Weights of a small GPT-style language model, trained from scratch on English Wikipedia.
Size: width 384, 6 heads of 64, MLP 1536 GELU, vocabulary 16384, 35.6M parameters.
Architecture: LayerNorm before each block, rotary positions, untied embeddings, attention and MLP in parallel.
Training: a variant of Adam for these matrices, 409M tokens, 6240 steps.
Each number is 128 + 24 x the weight over its row's rms, rounded and kept within 0 to 255. Layers, rows and columns count from 0. Numbers have three digits each. The size before them is the row's rms in percent of the matrix's.

# layer 4 MLP up, 1536x384, rms 0.0443, rows 0-213, columns 0-63
097:099160150139110143113140122119122127110143094132160090097118111124140131121109149163122128109149135103110120111150154152092125148123108093132102111157109154123127138125139107127107090136107140
101:115091113114122161143154124129131151120126146117156096099110134118123117116129128164076146132146129164108099134107132130132153144105137125121117151137066160123153149115201142142132130118123154
104:129089147148102112118118121157113123080121092181144099143116153143152075151133146101167052136151136141138146152166143156141140151168120121157155156122127173170085116169145152136129166142081131
098:145135126151091149147161131147172127085136166165111106103154123158077147090125129136148095144127108150135174118113086098091112129125123117076125107115113105175115134140135126094179112114161111
094:135103112112121083141133106141101128159149125145149098126108159165123152120136150109152120163086116139124085129146134125133143119145104154131136090135152147144143120155152151106140161142173130
096:145100194077106153118101112133129111087091153174064155089135188130100126131140112156098109154148106100126177102109183177093100131112129124123147125158126137095091121086135117108135161129120104
093:162143123092115094099141139112136126144127113163098078166156128110119092121063131144140100137138091117153107114173150104120164127129169081104133122109115132066107141118183119080123125163130144
107:127154124091130119114203121117102113121155128108121114154126109145112148111159107105162116124169140118126127118151092122175146105105150144110108157109156133123069111132145139130135158125137147
100:152115164133132127104094157149119163139149096111133143154119126140101081161152139134097124145130097151130180081135128158155124140137120126149130132113120101124186131100119133104145117115107157
106:139103149121154106077129164152091062114150145148158119132170113187137100115124154118106074081135111132116150128130128149121102155124106129112093132126120145128148163102112165131127147196090167
088:151159142088118135175159133122101122146124123136121175138104095140146128140135145140126145141157132135136163112162146142127115106128120130133183108133105127105166104108119149093123148126131131
103:139124119113111118097101117164124157116145111106145156125131119170158148121110131141156127138156169148153115126124131142119115171136145106106132141158137108139170088100104163060146128103116130
096:141083139099107141146124114131149184157079115116088113149141126121177113138145098113115128149167126131116130136148144138139139121067175121115109132142104117086123125131118101107103137112168120
096:157112155151138120133105166129122074108117134143099118105158131134099124158092136093093108155099122155096151127094170106106136129151152156168143121105106117119127145113103116098173164101146109
097:104129143152119153154157116104150089126131110155160121118143129102124123138140136103148106159115148097072145143143113109146157149147124133152123125146153107144140094144109132158099152078130131
099:170138157121116167138153149119105125138082107149077098094145161126135131151145127082109114136099155170118118098141122117145145124101138131164106130169104122095152153131117151148147150115150158
090:144158117104116127103129123112150126144118146138092148106139130156087116131104104121149119206137144142094138115127145154137150109114125125118133129157080133095148115121143149095105142105128163
109:113129136119136142157137108130121097141128176147112095137148084175178129086134135125155127143152142136137127115133127143113081150161132149117103134157073132113133109160127109146088135106135116
095:126078150148109117103113149129102169163104106126117107102166170184137108125112119126132112108107110115118152148158113175112129117141105098128121153112126147107133150090089155117133138205174122
105:112115122140119151147119109111152090107123138160154072158112137123140114116175098109100140131182138111102139139130102071137094088122104116163123112168103149143114126157128150144092125140139108
096:115102117134142159116113152135137118123139148180109109113129119165178119147102109106107123114082136112115153131129136083101139133121093162148118142104117155131134116154098123110129079115082100
098:111154084117111119090153107160123135091103183103101103085106165122132114124114151155166106146176138164140080144119121087097128121142138213185145125140132117148142122108147151099152169135116131
103:111118169130126155135144138128152096118077104138143144127129136120115095096115164120151122136141101133118141146164099098145158156135123136116142112152076134131086090093135144107103125155136163
100:129085135079088160124119121113132155151138096119112094106151199148168105098167151124112093128124130145145155164177116096144096118120137097092150128109122105109138164131150134179091155107106161
106:177109123155128145114140111129109115128129120095136157142178140111113093099126147140150111131110147103136130131156110152074098113139134165148159141128121096120149120124124151084108151119139097
099:126127087105141143147161145127137136096131147134117113159094129148119141141151119137125119172110136156096115125119132122140108159105126153158150120098130149123123118134095111093131134124149164
097:111128140086148118119146127161115109123105120168148131126158134100148117155140121142120152177155127122114116132149123130135133077113132087128148129141127137104113113127128133057139133149106153
101:153123180108130123078132140141174144150101124165099118151102131113173112148119128106109113119126116162122114069135116140098116119110118113107126107174151119098140143119124137107073113134142132
105:118131112110098180129108164104110126126079119084094161138132104091136102145137122093109098113163149178177121114147109152123106143109097143124151107146090129124155108154137146141120148072173138
099:141138158115116147143149110128111132090148149095115150130155115167105146131149153141156131130130104137145112128134126153124114105158149149118124110143137129133126064098171124129146141094094094
096:175120149071141124136095162140136151093132132133119125124168112129127119110151159120138094135171148128138176127160086155115114125156131122150118115102111149139104158123100143097137134143122138
089:095124108137126118145151112165121173149138102143058099099101113118147086165112091105107144107144148115124169160109131114113161159127140170157144154126120105091142141132116144116137132138100091
102:139157144128091117095179137167121139112166120139145094123100120132165157090144116166188093149103170146130120118122112161117108150123172155104147121069137136132104122127142157089107134119129109
097:121107158121146103133117117120148131123136122151103146086128113148133097064137138130102149139091131127107154165097105122094144130117135091159146104138129126145125138148138161091128150077149087
107:090103139133111110114133151127140108139119122118138096096120190131093114138101162152189087135124154098132116118124114098134150156087139134141100132101121163125106122073174118098169145166109155
107:120169134102132137105143129148158158102097152123073140101155096144142141103098119098124098165154133147094118160160061172079080112151119111118111131111152153137155157106142171112151152100125118
106:140083114125115114097141094125121130146124108172112123134148113130090141153121134085092120147136118093111127129144133146140106106146109120160164145127116144169140099130137100112151142077134139
099:153087151150108140170147089151134085165128104096105135161122129130102146121163112117136133142131173157131163097119152120077121189132131129171146141145126117144119139154151121110082139146168118
098:116156088095068136110155161138144110091140134177156135127135171141146086138105172142103105139137108117094119091144090168135156121102138109129091139145117162089138131132086170105139143124149126
094:130120126116136086133149139131157123127132148122147119143146120157141143080158170118148120163136085142168148123086092133136109156099084085140133117092103127152144097157122172126168099078119156
107:177127121112104144105140155127143137152150110125093126160130140116143091111144175203157136135099120112187133137155123139085133112125112144140099146091103121131160118112146151107120126109085127
099:114094147082156156102137152137126140090099140174094112111150172160078087101156105112115108123112167113119169102128113123099094072144165082111143084146119107102139130143136153099140143134173124
107:148121147144156131118139128108088133131131160106124149126106107114134108103191103141110146139085147120115113081117128154084134117139150101116133075172138155149099106098103158150086132104179133
109:100120142119111137133104149155083158173138099164148105150159119169119079148150136137121111150117152150118083145128105140136131135116108115112119131104098154158115121109077105141135146110158101
105:127109126131131139087145104157109091121117131118114129145163091102082123125114108122117115159112163137182117120171123134069117129151153121136139104148129140127128103144138126162144130149116146
101:136113144164119103124103130152105081150143097158103146139141137132138154119141120165129124135136147146119157092116093108102156151150105156157153119124127132134149070116129103131110098078139117
102:151125147139112083107126084118106126107125183107105121091121139120138126115128126118141094147189109142165107133126112125152126087126163149115128122171087135133147137124131137138176134158137133
107:149089123085122103140124083147143123145104171153102081098120131145132121149137134112140150154128179121104114122137120132136096120089118107114119146146086141102195069105105096090127122130147164
105:163108144082132135118142083130124125120142128141097132148084131131176110139067141114097093136087098103126183145123118086101125090123142156107113104167118089079138104108070143180146134101165122
095:131113132152116130177133110142103114160136095085139150171133122165164121127113109142142140119148105137153165146101153127112101152176132160081128113131143155111119128111123108143120131106094162
105:140097130102143139138163150146177124143156079117080101137156108138130117102111131158112079160128089162113196100164086122107142088127145130126162095103114161166139144141141172117130129140112111
114:123120116107082117095133124181113147149130151133116136117118112148129159129144137127158108126141140184123117107149139148098142126080108159137128137123124151119164159114139107153117151101117126
100:162117176107070120116130136143117144120151120115107153105110127100070092138094135131093141127133102104129130131125132125164106110094127136171133126128102145128106104127091077131137155127134135
089:108101132125110091123104130152111122117139115140136151143116111141143133121129084096137140167101162140145151132118108183126112120104162107113142146145117138154139133097095118085107146092167143
098:136101128116131155134097161150113152097089150142172123120119147147079138123082157149128122144087124105061136094179088140127134114139095132118139094155106156137139104149105164121168116139148096
093:118125161169117118149108104142127123112114114135137119101067166135082110083132123095090122148144133123093138161152135157121126104131126154176105130110119151127182160102115140143128166125124135
095:202120096103107083129100142124161125109104109101132122115089130117150159123121141118148128112140107141179123112158097096153142173126087145178134118130122099138148087089147145149140118127097160
102:090156126098140132130118140149129121098158145161138084155131115146108107105115144148164097124127150130138129172137136137141117158197118109181148142114146136157102120101121123123159098099105184
096:134076131073128141139139113101160152103100106115113113143118117176130116124110153124121151160153111126114096105180138114142148143109094120115123129150112158132126131109138134082068181171162133
088:121128139138109127162095117136128101142159103142154099113115088148134128152125098111132126122137150146069150147128135112153152132152166146162100118126127134141134106119128120126140107126127154
092:125158139170088125077115129138156095139106145131150140118117174123091138083095132116100093151133108165151093132128133111092119148132139142148136152127128115126124161098112129143098134151170120
100:168100120168139170154104153094127136140164129101117149124138133115115154117155112155130084140106089173117124101186120098061114079110138123092140035161132136150122162126112158092169129163162148
106:139105123134139107111110095139105150083139108103118111168072156201155136105132155142132102095149098112135173106137142152123107097133147112129167109168131137120100120110164155109106130124142144
094:109124156106103123100154103105097156132151145148125118128111145092119123131129131158177123108160125119134069143100152138096116144135085149140135128158167155118157130096141107131133136122133133
105:119112119116110144109164102152127124123116139109161117153146104129121151092114151191145101144127152108145155149142176140112098145127116131123145149149115167132157126156116168119103120169170118
094:099142158139108137200163116127093118105105101158143115141094131094091140148116107098118119120178098109086165124107082132105114138119095130163139112122134127147146164091118185103156137129150169
099:168105114098110111123147080147133148165101121159155119125115125117152120087156154133119134108172098106158095099129088162131123115108093137107106093118134109148109079133142126120131130199126156
086:140130148187095102128095085179160131109128096112137119122091138115179131159104094115096150153116150121127128157110110073119120155139127122139172129088103129173129116117099105140142128139138130
100:138126122151093148136114158169113136080092139106175152094104143130148082151122091141125128134131104150097095150141094127089136187142153103095118136120099113156112112126143125124140117125181137
109:089126132113103143084105137135098137095136121152105115125074113137123113107139125124133089153108161176126112120123110154106126132146129123151120113141141099102128094114125148134163156147158123
099:112118150151129169113103119135116134084131120149169120126129140128119135125135138118154102132182120111123108128155144137113127172153114081106146085100115155129115146135091187136142156142158129
105:106126149096132158175108154133119122131119111131131129137090139132161131161068150131118130161139135139124164145147118077153136129085118149180151100120126123122094117120098149128128126109140107
101:122126131119128138085151085156095116101154135131087099109143145184122140128150153121141132121148101151133164144153084120121086125132144114133089138142116151132108138153142150105097165146134125
096:152121145124138112135143146141113115104083119116153164140100125144082068089132128119118112101138138154068148149163090193125136155111127095120129166126121114107151149100119139139113136121124101
098:164155155143124100134094125135140142097132132148099128082106115185138119127102124122170107102128166116137057148099108103142114142109161114090133098164145126124166123176140117111117126118131139
106:135112110154136112177126133134168109140136124148127152135171147139113116109119134092108136120136111112122124147123139116103113115135118138117109105115126131092120109107141126090163165115170110
104:148136129147107118119137098153127122119137163140111146125115171095128127102131138116131112129119130129153145162130056135127109150100132141078152093124110138148074147123113115129116158123117097
114:146114160122113113117092090131114100097153091107146120099111129123116125084146135160121143110129146167115101183135134106130132139140124149176129116138107148121163111096149154111159136154142109
110:139126143129128140118113126175146166111120133117153147103100121107160106101135082106127136160094153138090091179101104157121143135127116133128137097152077150103122144122128103148153135095129110
106:140076137110113159140136158126135142105149153174130088118125102142080139124123120104107061145126114109122123094169145111177134099087177125096105138132136099139142115105141144090143152123183155
097:123172136142108142156122094105139156124127099133120127110157142160194140122169142123164130143165183177156106141107110163116168102133142124130078158103129176147115102089122126156098155150116159
084:122156140156119105100091164142116144154128100110164138112130137143154107130162107155121113136144148109132151130105144132143156122117152109172143146134129117114153124120151131165079128129106122
094:146135117132124098109099094139133093130121107194126108125147125139128142105097135112163115097161137105098135127133120110152173157106143114134130152133119136140165083145149080143122138121131155
099:145125163119137110122127103130171166132127125153108063147137130084142113119146133148154093164142134144125145119156136099106049146146127116139147118151111134106104091131135150154125161153119105
096:155146136124132136101104159127116165122110143131107141051113109139152136114162121107135112096081135144101120133125138098117129149107167149129107130149107129125148122160128104143154115139126149
102:168128115146124168121117105144138112111163156124146130104104089139147140101129115102125137162140113152095096116148076199153112125131112101125138139127131162159135080131131144118088162104167124
093:120122109128134125101152135120079135122150080108146124151136122129152103109162136098116098156165136146111112156134149133122145166162143118103129175093099153172120166146152097128158145163121138
088:154114124102098119112169163157143138089174101106084110111101140148141145167088125142104121141127118168166122114166095142175126119123134141167145131153119121141120106138105142113131092166147174
097:119130112103121104113137105131120119159130146131124115123088145115122138138124162106164171165126170140099152141140155108111163138106103134118150122120119142123156071124171142158157121120116150
088:175119123143097099139105105123122138134113131138065164125118128161138130119150123135157151151159121137123146140129170167147078134136139108114188125171101129104095134093085137148173134178138138
099:120135157113113161133146131093150125128094139156075107120122082098150132127125167111114137134111109132099123119122112152123124144105120108130125098153119159084152143151074161122107110109173109
098:150113125119123109146147129104146089103165160117141106122151104134110143135117126130155112145141170120114084103134162115117136155111089144062111131145157166113122154152063139111176148134088106
107:141155124087124129112117076122126088135127104161082081135159096131125105120111147117138155121141128104147156160125128092120134124113115144142101111127119096162147114123172136094098170096130139
091:107164131155103127093149152127105108116121115099117127142125132139113120085150145120139086147163127110174134145124088133143088138138156138155171127093143121129136112177127145161158117095095166
103:091130116093095107142137126144144148106102116110096109153124140141104093117131122134158092127138129169151103092129125132098108139149159148121159139100122111124107121113110124104110136120173110
095:157133125164103108107141082120086098066125117146132133097097145139127144099141156137112114109140110137135142126114111148084093141146051139058147141121103140132141175132107144091181165063164133
108:167087140100124117110165119119171147137108131133076103125145121150130117134115145092152136148148112162155096088152137094123081137127149165144121074122120119136150121103164144085122127115162084
093:125120158109088144162100152128160130150119109182104149111132102112145117097144081109107136126149154185127132086131098122096083136089104122171136124160138132095135125166133115153130111115137134
109:132122127110091104138089114148104119137128123118131100118157190140133168130112160155153101162146144121120144095132112118121125119168116147158132118146126130123206131158133149116133169093134130
105:125144119117084133111154108133102129113155150128102122108114143147121135111061175169181108168131136121159130108147146123122111115129095160176159113102120165146164160120155136158143159114106143
101:154109102121121141136116136186151128132119144123159097098141150141129131071116131141159120156161164118155080158148139138108129106154151118113097128123150127108129146124161109117112106166154154
104:121145118141138130153111135119160125175106075125134121167116084150148151112090158131173120136132109139109109159139124108149111107122161137178150127111114143139127078147131133123101166106158113
103:125105126114127122122144108166175094116130189082161123135157112142081147116139091128150122173110123170100134121140100135112089150083162114122121105141127170140166133131106160149144182125171143
097:142136058159114101105105103114139120098132153107120113104125149144145142115123132140138077106141115136131140148129123147110060101082138147112182141125110154092154135109131161129163156140150163
099:118161135163161128087164139107173178180153145147149084118143126135140130151126139105174086165126093154124149103100138122143114116101157134117124120130107114182135128068153118122078125164173127
111:122146157107078091174129113135103115095111106130167121189108166139144121102126149170125122146103173131169107104157107136088133121092164101132124140112131120113150114142133163171109141086175089
101:099127104105142134139077094171130129141148128157117121141155105108138092115105125141135143104113156102145122166132135137134125108128141158109138117192087142089109061132094153161153106151149119
107:169103147117116102179133118156109142127122172144190080149107158162147120088173189107149113162107144144137122126108150156162123119082110137153078130128109107110131103114115120104141175115115177
098:144136158109110131134156174139109113110102151082141119133106090160102126128101150113120110122077111078130133098172144165150115170123147127149132125161108174144147103115141112105124107151108127
106:148116119108111076129108094171138132142175117138071119128106093155117161133137147124119136126164146158126136127122098078121146116112154140089144128161077144135093106160156083121143136092139150
097:146131126098103172162134081125084107095143133189156115115118152125123132131135160146126147132148112126107119119158086133125133099155107102106139059148116174149158151132123122129151193093113143
106:140088125131121166096132151149122135153177149136142150133140112103139101081127147133086115120083195161092145144146128135121106123116164162138122139133100154115159108136090113176091177101119135
103:132105178124116136119131130139115171136139147090125125150145134123141076110115094113063101144147125139107103122115082116131135131149122130072096119117127142132140141136093120154163162136137092
092:162127138123074112109130138156139110100137160118153079111178109123157125097085117143140136150160140142121146104154143113169139171142144099165138116115124130069142124106139069129163150106125088
101:120118162116104112110120109170159103116126127169126160094163093146120114098115117103116120145159093134118112145115178148166121193109110142140143182136117103087116099120195096090149160093090080
100:135115070099086149190164148153106116103119113126123123113162103147084110098129141121125067132138129137151138166117151135164131149187117149120144097126084138114166112167163115122142144114130138
102:132138120106138149109147164103144134136140085132120111102107122143132139064091117133153122111161118145101107113143123103146102122095096142122124116115091149147087092104113160085148194126104181
100:096118146135092130136123156200103137135097150086138128132150147149127109120089125169161139187135171162150140144129108123085146134113112174099090127134108172085104108080168145093120173126148113
108:116109157140128095106154160107106128113165117114158107162137149126138096135105131127167091150134144138139126125156133111134166166102157096120126109150133139111135087114153122109156134146128116
104:134125116158116149166147151167156109090130122127159152126110129128137103074120116149100148148175153126110095135119122151117140129124103135167127124132107109062141122119148105153122167112141150
092:144117146080089130092117087093114149120124098103127090113146116110133134124095120124120120148153157150104100075174139166098131168122081065168159114134117150109152116118114159144135125154090160
105:109129167128108117107130145159126125111143125129175139137145130128132134122107173146126084174147173098089168133119138130141152126181128112104099149123101115119163183098116119153091160098169138
102:087141143087093145123185124155145112122089081147101115147107186135163139124112118127092132125134153151164113134134146152104107117150099148149143113113133128110107114119129128113103149120091128
097:103116099135139102105119119136135114127119119145159102129133149125155147095126134144181113143133160127113130097123142145143092147138144159147172067134169163086148135114123117136115085111166156
110:137139129092120116123162185137142107135131090114108127127126133166133115104099109165158104149121101127131129108132114095104162131139124084159120103134123147144169101184122162099178145128083154
093:152160100116128152175107090092135135148106135149093109143148107108179097156172107179116134156143119151142129131162132085137128099163163127121154118118095132111096114109111099131158113161125140
105:163128115139096114149117146145097127132125097155141133120122122156109106124095175127126099092118196095156105135142150100097141133141104123168163100154145143153158093144137108120128170122144122
102:133127122133139127086154127149155110145100094126108097147128137104111106120126127164102108187117147153120159130167109145170143129122114167121116154119121132134121149127129128114120122132103122
105:148121146127145134141134112143139135118174109110124107104132176115184126104143130172118146148124135165124157084124123102132087122137157172118140092125127107104103125129137087110136157143125143
102:126107129106140124112127135144127113153174135167148101122150163120130103121128132112174117123123117123124107092098115116113139175170096118147137134132123175105177106103158133137144137114134152
098:166136097118087096111141127108114132160130141135100114104142140136145180145110142155151120186123184142117132127112117138121140109048140144131094161099143143096102150156147147144122146123136161
101:160092162128110148133087126142157117149125145182081117107131118122146167138173139136131136141105122116130120170119083093130103158083138139156153119115081126121090113158088145144129142101120091
094:132132120123086147104138132127124121099097116097105084105118109124130111106116151149085109147190177178085090155114112175088109113131174136141103119095088124102111111136170113143099126085095148
104:115140139070133090110114111145129109120120139133134144150128132132103132136139114107112125143152124175167109073173120107124170130181129114070094140132120141117127112103119114080154125152135146
098:151121122117118129114097119122089167140136128130095123107123121115151081127104136161154159158124123162101170122118129103117129161071140148174132135172105137147127107108110091101124151152129129
098:130143146151130129112126134148114107124135156113097139150131128082157107109085138145125124145126100101127146186129132125125114157123156113122108098156160150192087123167133155084130114128148123
101:141137199145068122147103121106095139106101075122109135152097160171096086119085093117120115124140116104122170151166093117128134181094133119158151103138133136135117166115140139132131107109102131
095:082161173140124110105120176160106181094095126135151154120111185140102135111097112092173118118110125156161155104143150111152165168139170130109100129138171144142072115145128147093142133126117121
110:122152154143116117115123088128114146118135151132151100117092176116112119112123116144157123135120098161097070096133118144120114173136099103111093101125150171132175133132142150101110175134115149
097:150095137143100077133105110150113119162092133136128096143147085167102115110147135104143101105104151146158095120155115123163124133111134109103138108175101135105169143118131167124142100089110148
109:161144108149077144089148122112132117137124122078144129108160157122117131127115141133146091174097113175131160137150090133114107149085118132133121108142120143145123115124163161142082171130120201
097:088105081137114122107110138165164132077150124132150122096157141125156166106106142110171105166162136160136143133166128165097112096118187064110132135165116136172097106150130124157112112111144151
103:145134138122076127089117155127169124110161122119161161116115137150145133117078141115148085088141103160132114133119123146140144125147137143127174115124108117148141116130135121128146112113117144
098:104141170080102158127150097178108138120118096150094110105114131127103132145128123080107111111121154161134164099111115132135128130111162145114118138140112145118181139141122110154123136150150148
098:132103166129119117137134126119134153126119108129139133089150111135103121153083132130086122154158141113112072124150113112146133133104157079153153129126118155158130104117118165114157098158127163
096:131112136094117130144143196130137151121107096134086126143104124143088121164117138129108104126115122147106100086161125168079054149119126105094138118146161153097113126130154164109110146111172142
097:125134172116109128113116067132191134143134120113079107110133125115174087107149147100170133164155114145130155089143131127122126128114132129121136126116157148102172101138097133101087116138149132
092:162169138099109152130140163162103110077146112102121104089153176105159138129092097129138099123130145079155145097110134120104153135097116130092107127129168134114113132147111160142146155130137142
097:180111112132091165159127119137132128103129117127106146169158162136147093125125137117159113132174125162137140127138113076082119107135066149165137059138135148123144117116083129083105127124125156
100:116069146139151104100123153105152118151159136127114119112080096095140135138128145132153128116133151146133078118153134121079150113150154122131085105125130117071126155106150112117122147120130129
111:110136126136103067089127133189101134120134108135150108143117129153137128083148161138172100137078079157138127115116120157122104119116121105146148156138116186143144102142115162129137133166114156
097:154133082159124145132097088115173129124122142141112136158173161112142125113151120106138173132136154182111114114112084103109125133130101120125131097106150119160141151119109116097161170099140095
106:150074149096140128096101096141157107096122126115145092098169139164116121104144119156141093120121149128116123134134126110143088137136128116144109127153110150129142094121084146139090136107179129
102:130108145109123101112109119141099135169167140119130104139163091124098110152148138088134135190118115112173139119133103147125103134117125098137096166125130163179124145164104153127133155155135139
107:122119120132130107096143102142159120135119148123107114150122153124164116131135101193133148126123137155110079161143123162136127104136117133068151124119080131080157097136097114124094175137145129
097:118167127170088124114176172143111131127132152128116109144138114141113136113134115097090135134130118153111162121140108094116077130116112131158126140139144097074179105139133127152144124107118119
099:118106124160095111115109123151136127110136116105148149127100162141115102128095096146111159181172080163135119173124122087138121135130161132129126119101130127113156113147177137129139113100100138
091:123098127121122122103159117092100124159130107118130139164151168150111136154124115157094158143171106133101153131161135153162121118103102083119101107152126143133184133092099125118121122122139148
103:141134105141137089105082144163136167144167128136127108084104121164169159098120154122150148135135159134128099183144139107136151146161179117134130135139112140080124121155126101143148123043137177
093:117125147120117095132135136136137150095102121106095072071105149175130156144080130140145126124122127143144109137142146101148181149080141111131128150111122170128126148142101129099127107139127135
102:144137143150132142108105135139135133152181116132126121124147142129175149126147165108142138130095153097159110100115084132107124149115159182147125113122083100126103116107116102146110157126094121
101:109148113129093140099187112145125151115113129125148101147140120136079120093092138126168104154142135138163158129168155142152159119150148147138133146122102114081119127117119125118118147099159156
098:104110119135151122052121164183154136149161095153135128122108124124106125132088111180172145139106159151158122121143117122153100132161107149156148119127118169124150102121112071089103108143111177
098:128126129111120086129118152149141132141139141101147103106141109165121146096105138142180077110109198120095141117122132150150113121108096136102110138117102119079101091092107136113106145152159144
110:187111121129083132128152117131138135121107137115109090123122132088146116161102129120114071131130134112130151128169101108149075143138088135160110078140116089114116135160117115108120123119126131
098:167135136159094149147127116138149143131145082116087062126137139139120096141134159111125131109157151110169127143111110064136106166153104112092111153093118139156138127116140151044123136075116131
108:133142124139079094131101125173111179152107125144120111113162120117145109105094169129130083126128126170115115156109107129127107149111116136128106128145096150132128120126128188113125148144154146
100:116135158131094127136132167144100100112152109147115131137181096110149121108139104108126088131140099136153137125167142153099120120101111132114168104111128129126134131116102127118105160118086132
105:093100133163117149110127070112156111129126142110152124140128142143110137104153137121080100094138113163104161118137130169123127116126073116117095121117079102117133091115101157145093150151167140
099:161109110138094140092122100158155155128135121093161129137093113107149149128125106135101135135119163119101124137121122191135157181102098103118115115160141157141122099137089152127105136072169154
096:113140132134110139140125110128103110117130129127094122134145115129117110105119144086106134162125132161089128119125121131152158132085103115112120152117116144123109105093151132123145149134127162
104:133110143140112138111137127129141179117165092114109124111095121112160096133132109104131109101097112138170149105163148172137140160160132158071107106135142133113107087148148132139109172102158160
102:131105091141125162115141086126118176138132093142122112140100118133122110149105098172157108136152089103149120153129119116100129141149154175102125120139133155115146100101151171167130088127121103
102:159163110116131134093111135118163096130140087143126126142149136167189076149097102108100101167170108120126137133166097142129128131089083142147091133128142126135146097153123157110116134085124103
095:122114106071127143106158148134092121071155115144114131120125153136090111115141118128156139125136102169189143162102103146092147105109114167108134142148127132166151117093162095119100104148163119
101:135139172116118132099151114169154134099135151105140134104117155115115122112111132099142078092184111141175167131154134138155133137141138143098125087174099124133097140135120155089113118110143140
101:147123145107119132129140148157100137130109106139100133143108133115078107137124126116120126101144122175124142120118068122121123161111094149126120119089121130138148129126102128128180163124122113
102:161114126102107180151128126118101103098151097152094159116141097138133123140143165086090087122183125133092130110114106123133111105081119120122110121142129110185146135143116147130176151168101143
101:086123149185122122121152136160105109116140121177150123107151166101142093087152075116144118151148146143102139117150093148142108122128125072126160149118154167107122138144120116114135123112107120
085:143118125175120128093100140144126143118150164188105179107089112156123128136138156117177150140126108136095092153132130125092103138123109115129160093162113142142151089073181131118136173118168104
088:127163093124125116134096100149172171092132145105098126103148113139139070113088163153158149177135132158134119132124109120098098141140139142132167098127104093133103149158135095146112144089105146
100:124109153132116077143109095116146175156135161127116141102094158116112114128115124089117148124112132132184127101178142154105128149096101089114154128168136125079113074116135160092125134175114144
104:100134169132118109123139135114135100131152126087133138110160097146150097106103161106161094147106107176132135091133127116107093113155106173133127116152123149144159128132103151105116131100132160
098:140113136104124137068134121127135126144135120123131113136135140114142123147079136168171142167142146161117134144117113120125100133174180098125126112099109153150160101128154127101168119131139078
112:152077155109113108100120079106155160141166099112139110111110132109129099137121168129166149121103118136121117102141162147120075169114113119142104110170116146107137120130144155135167110114117135
104:137107141164090156149140147125135163085127152097124116149110126149082145095129157091165159131100153159135149128143108126126129181093113090138139121136086109137152163145163095150118117108163105
094:151102150162124114114135135146113132106082135115093121135081134136170150151092150127150102126083113109144112083130116148097153106132106097176121092189108178136166079118107164166152124137119156
097:165107100118105142102127137111090135100131085090108112109177087158160113107112124159142114142149142142131129104128096102159186110126085086104115158121114137127169144159135127138113182115096127
100:111154130145122126129132147137132136160122123089159124107113114121138175123134134113159094164139119161114147120138116113114147154124120115102117110098138137121119137103161156112134144130114109
106:101127164083100097119102117147148121156088141105152112147154130158123093134160175114120155119171121132140155084147158140111144117145123110148124102144109140101150115121125121090162116115125171
097:138108146112113157105153151141134127078170168122113113153180097129105133132137126092123109174162097140103124055143143135100154111124148118105179132140093177123126144167150184113204111137173091
103:130114136123149070108118118150118152132124123094145126127161193159110134123100110140109126160091101112141097178111132098079144125123120138154135138112109131111162143111089118089171155122115157
093:160106115126135114140108113133139166158104128117116092096127171102151113110110119081125107146141139115089139085136143134080153157149077117135116114111101163161151102114138133149109122125155168
104:144146109109127114156111080134095136125093143140153125119077158160137125107157135150125092158134163111165145178091123149161115126151104074148111139104115156115158146124124118157163125125170168
093:143138105132106127139110105126099118112144128158104100115136107127067107134120149122100119116131120091094168181138134125148086080108075115124144135152136138120168148113095094108149149138118148
097:143138111139131118098144125091147114171124148160097147134149114143171137125108152135137184128153130163101132161152110131108118157104141154100131081146113131107131125120135147161118137142140116
096:120108142120132132121144127125104134108116128129093121104098125138152119132145155110115107126171123137137142122131126161139131113125117145111138074140121165124143161113104117148123170160088189
091:144138111136115122124119103115119202133113165188098150104140108143141151103162109136105088174083116112113120131120126155098088115118117118098126105142132145119096178098104140177173128082129154
093:121120106109120111164152124171155098145107111162150086127141133165117132104161065117134114149154103148171098130127124130093098105177149123149145105103121112095099111085111114127108099135125112
093:121174096126133111162118158118136100101069096119115158115120113117144105159120117068087137118144136101155152126139077090123088136121100132121137095161132143121149088156158145130099112184160141
107:138121132132135148152153140152155094125123125106120102105145095146137131085139137098115118147151110186149108150120105116099119116113142132144133159100103132110153131154161117138157160142091143
109:063086143115077135117138114142110159121159115131081147134106129112131118108126105127133114129091172117129121138187150125127098131103099138123103138130080116181174120123106127144137178065150088
100:162112110094115111165133137141126178132131138143103099116129127148150128154084154124121126146180132096137115130126088122148136102107163108109121109162109148157119136095150130143161114096131173
109:166084141104096152115142088146104134155192106103129106129119125128151109097162110091113084094117097109129109130114133157136116165128155115147139142128140174147145130134132159161091149132117138
099:120061158152135094168189117161130126118128104137123123148147085145101104125165096107165163120109140114143118124175129123066094111143136134129169153106136100097115113153112127166105107108130114
097:157105140143127114115144115122132145132138117139123109125122152126145093140109120114135116097185157123155092146136101120141139194120141142182113131122132168118160100101148112124109127101104114
098:110104174123104150082133132114136135129121159102142126142152157108145114140090108153095103157142115157128150141126149110059095162119139122101152064126116106103137173133129160101110170113131078
101:144114139100122081133167145188114120106121113119121158147148133161146138135163141117133129159156149092105140114129118113115134125126167092138112157117133128135118143119133122115158099147101150
107:127112140121099135128083126165154097139113163093150125133157116134086110157108159146128122135099152142150082138188098124146110120169136083072117139136150121094152096123131113130108154120140143
099:136117184130118106125087116116153169137159131116141075173110158134122148069149149140084114156121072139127115108159134104130107147100101093134135124155104140118112131115165130166098153125127124
103:125082121146141125094135175152137131121102147155126121139125178151111100140105101106091091130140103175153131136145118110061134128114162106117171136124138136122107129105123105093150145122171148
107:130118153136121116099111117108128110154132148141117101111101141140138081142127163115160111114130167126090118145138121108117151144088122154157152126136100148155136119069132124169113119094145109
106:168127128154105124116127137139149148151111165154133101153129132120111136122128122129111147140151111164075122126139119156157101158128146138111127139122125106142140121111137125085151156127114172
094:157136099098104121133135091134109138128182132145088153108142162121135140141122113131128088111105124144086186120147147158131080118107135084097173148126092127109114146109107161135096152140119159